config.toml
hidden_size = 160
num_attention_heads = 5
num_key_value_heads = 5
norm = "rmsnorm"
positions = "learned"
parallel_block = false
init_std_o = 0.0
optimizer = "adamw"
batch_tokens = 65536
doc_mask = true
max_steps = 3547
dataset = "wikipedia_en"
Each number is 128 + 32 x the weight over its row's rms, rounded and kept within 0 to 255. Layers, rows and columns count from 0. Numbers have three digits each. The size before them is the row's rms in percent of the matrix's.

# layer 8 attention query, 160x160, rms 0.0727, rows 0-16, columns 0-159
102:097112176104133060117184166121158110127146155139145127164153051141120114154174147120192124145158096106051158140094159093102109173131135124106161116124132129119134077118071102100038155082099137099146183151126201141134126143108090161080227102120159099126118133189183133092173164141132154131093082118124117144099155147129127152094133108138071120122201143180090124135129189135166141162127152154115112113133122115140100155129149140145156094108099162112105160178076172117125090119116046
097:107147125164113150110121165166133142146119155052128097092138135091113112125150140126103119118074119155126147131200141128147110037112105175125174070124143089134062125194174128183127124113072150154123167106144065131131084083078113141094098158198131077127121125118158097113088125041180136133132127060110168137107136052110154105100084132040147141129106178113123115140129142126163062193087112130160153162121147150115100122132099112123119105125097091154107147090112084103135130196131125
111:108130162091146082160107100120166078136142154188163148142137142165151094170147140129149134165153115123177103109114136117155145113141150155182031174108154124138182128134075062128110148115142120099111087152085122221121130185146150151127156107067118151121179135165126215144170096156061146126096152133124139092136105140091114140160164092190075129107113099156090125144071138101139136083176162131095116123108110142100169132139161102122207128097143181070152123139142165150140204113121097
100:167143157113158181116083136180140123167107177117138154102105155117162122148113135138070135155108140166160164120159108160144160014127125165164089165114105099054112125154168142226095130093131211132139105128076064126081131085127107085136113149162110144121125112146133167130138068075088176134110172117138151090131132095062112150132121151134124129124131125123122169078121180103141085169121117102119146154064124107101165063111143143161119092127110133125142126083154158182159193072103137
113:081165123130127138114134138118068100163124096092104154103134128147102116123173122111094101126100116106120130115178101175123135096149111085111127156170105147086129100114137137115165070104218131106157108113127164075128152086221158073078073128131128166158106062088125116125120091133065118127154097116194082114117130182082118119174167101157153127083163144135174165103124151139111134097149137116131098140127159082170188066116156167168111099156172091228110115116088102108099120075182146
092:155114102145163163153142111142160168114150139181135096157159096163128099140127084093127121151127068086176133153115120128209133202180114158149182065148115128152111136084121140090165149195134130144095149156128167042071125136120147147135169136146080133127095124089155097118119157149104114128112094122147145106143104084105133152115187150134083156198123135134118148187133153099101127177096072113138100091130164155111049113115116205085078150164103145098061100128145144100126045139087106
105:115117132132114143064173108119106097134126103123078140099094054104121169143093179122107165127111141110090132132129071169070151064143125090088079125159104145111083157087122158134120154117092167158118201117117146147095175109160130090115066126126144154123123050126150107151136136129132146122156110175130055147106140143126114154116160092116133133089185113142164145077135156106141143120144197122088155156124165122147175133135195102190122039132164096178149102136107125170097074022123117
090:135145125097121133129130124083129167128111107114081108134087132124166179075125176106155138074125177169037129134067093084063141122091131066094139150119124123094140140129141156110077112124107147136138112078162140054164146118112073101147182141203123081159143130146101117133125159105205153131107160170119158168136194160221121111133077125092146127135150148142101137112205089170121136105108104154110148117118076114178065133100152143120119167116124078108133171119180117140192133084136126
095:157103125183135143116153081093097140106118119135133101126124175130132144100107078098149167104113127122121091138109082133139109210142120108095137052115111131188129172053120143081166155175083086137095132148139132141074149191144188105183142129101162147131125117099115091154141116155166107127155094130120082083139108090149098148093241122104129130132131088059107109183118051156127152105131106126117149112131197210112142166146122099076142172147146111061102120140179139145083111117134164
105:059169099153132077139155098131134094109174085084088113176148136114115064123150175074091084120086060129202136123181148103147128065149128134136106106129129156134134144171148105123187127126139127113123178121131146164126100102151176156069128131064124119108139110047138127122129146105058081121116153090146140056118137141105146102178082071160051121118108079160136150126143146119116091133160177113129108183145114122100136150145133105190179069159168152100133116151080099120137093147149069
095:123145088108134078127099131129133117166092127160135168113150102175133140136174106152110124190114123127137121115150113147126132097157096123149094202145109159138128109170138133135159099124219108106123082114133115151148183107189087111091135137142110150126099118106123192136088125166094111109135102148176133163110122173089155177171128139144198151147125172130166090184132157101084115098118104181135098112163123098143144079110117213149103155101151046215146119072147118079148213094122044
093:242098172161177197149069124189144105097085186109132117151129157141165131121121086138104127134143095161167157128130130152180147123101126163119167078133080094066093097074168142182075129122135185137134165164072120152092104133071119089126140119191148128140122135120174117101126070072114122117139153133098135110104112084098184139125151190121168083158163113083112157114172167142109104165105103144132194170115173131112130103112113136147128103145103104128155107094168145128132187176104110
103:102162143129117107074231154086109113156140094122110099118099094144166133119160137053171125109063110121060134157119095124077102110113102079067149092130139138143115152089132139117103147117078130112122180118158171099108158130162119086081184116144158107157106085161140120089158165116163145131128100131154086096098163133146113165116190066135078145118218127133101151176170140151156135133151143139092119105118169153161134172127172101146182131133140094072101174141128145148132087030139076
111:188087140182123172134114089158166065080113125146118139169120106121148091170113168117108091112188076137142094144116150105180162084048162134133121071106112144068073151061098112140110133135114141163139199142072114168101068158080155093158101121196158162142158115159142083152127096102135121129092143137090113149148118083106153094149116137122152154103151077116107144108152146111126124150131157110128208189097195144072150137101170076136148061153121138074158120114144115150136159160119124
084:164089114129159138147070089149145105066122129124097150189127074125106160121092164145090163149207117100134141122074103149139178156127175115141080147162062161081122152056106155087143124146158140139140192136091173124133130141115108111184124121151130166110150107089130091149120119175109104110122134183121107205131129167137151120170057164176160134147138100125163099077191132126070169098135160141117163175164120089133093107117160175165082068154153107186168077120109132136097102110095106
095:144123090124102180093129137168058198136142121096103119105091148119112190106066107170159179123118116125099119126112138136075104129118131140092172121121165143169089154120185158152182153137109131156112147108188095089144125124084074132180098116110167107103126206144090106101141164120155121131158146114062093141148103121171121133095054145136101117098103139077159124089132100160156165165154176123170115104146096141114147185150121044144092129169114148156139153144066123187046095102111184
104:131060142093109138071131125167124156150133147146161156104122077144087146197106162212189175158137097124085109099122156116089107141139158170104119159124144148172078103158125094152086147084115151134119137122132115191113090141114051166130116108115147126101118165195130151129155168140105155117152130110106097164112126134095116186089074135145129111061152105125167088098089174145167145148140203161159161141165111114121178169141143070140124050104130134154144131142041137166072150126119072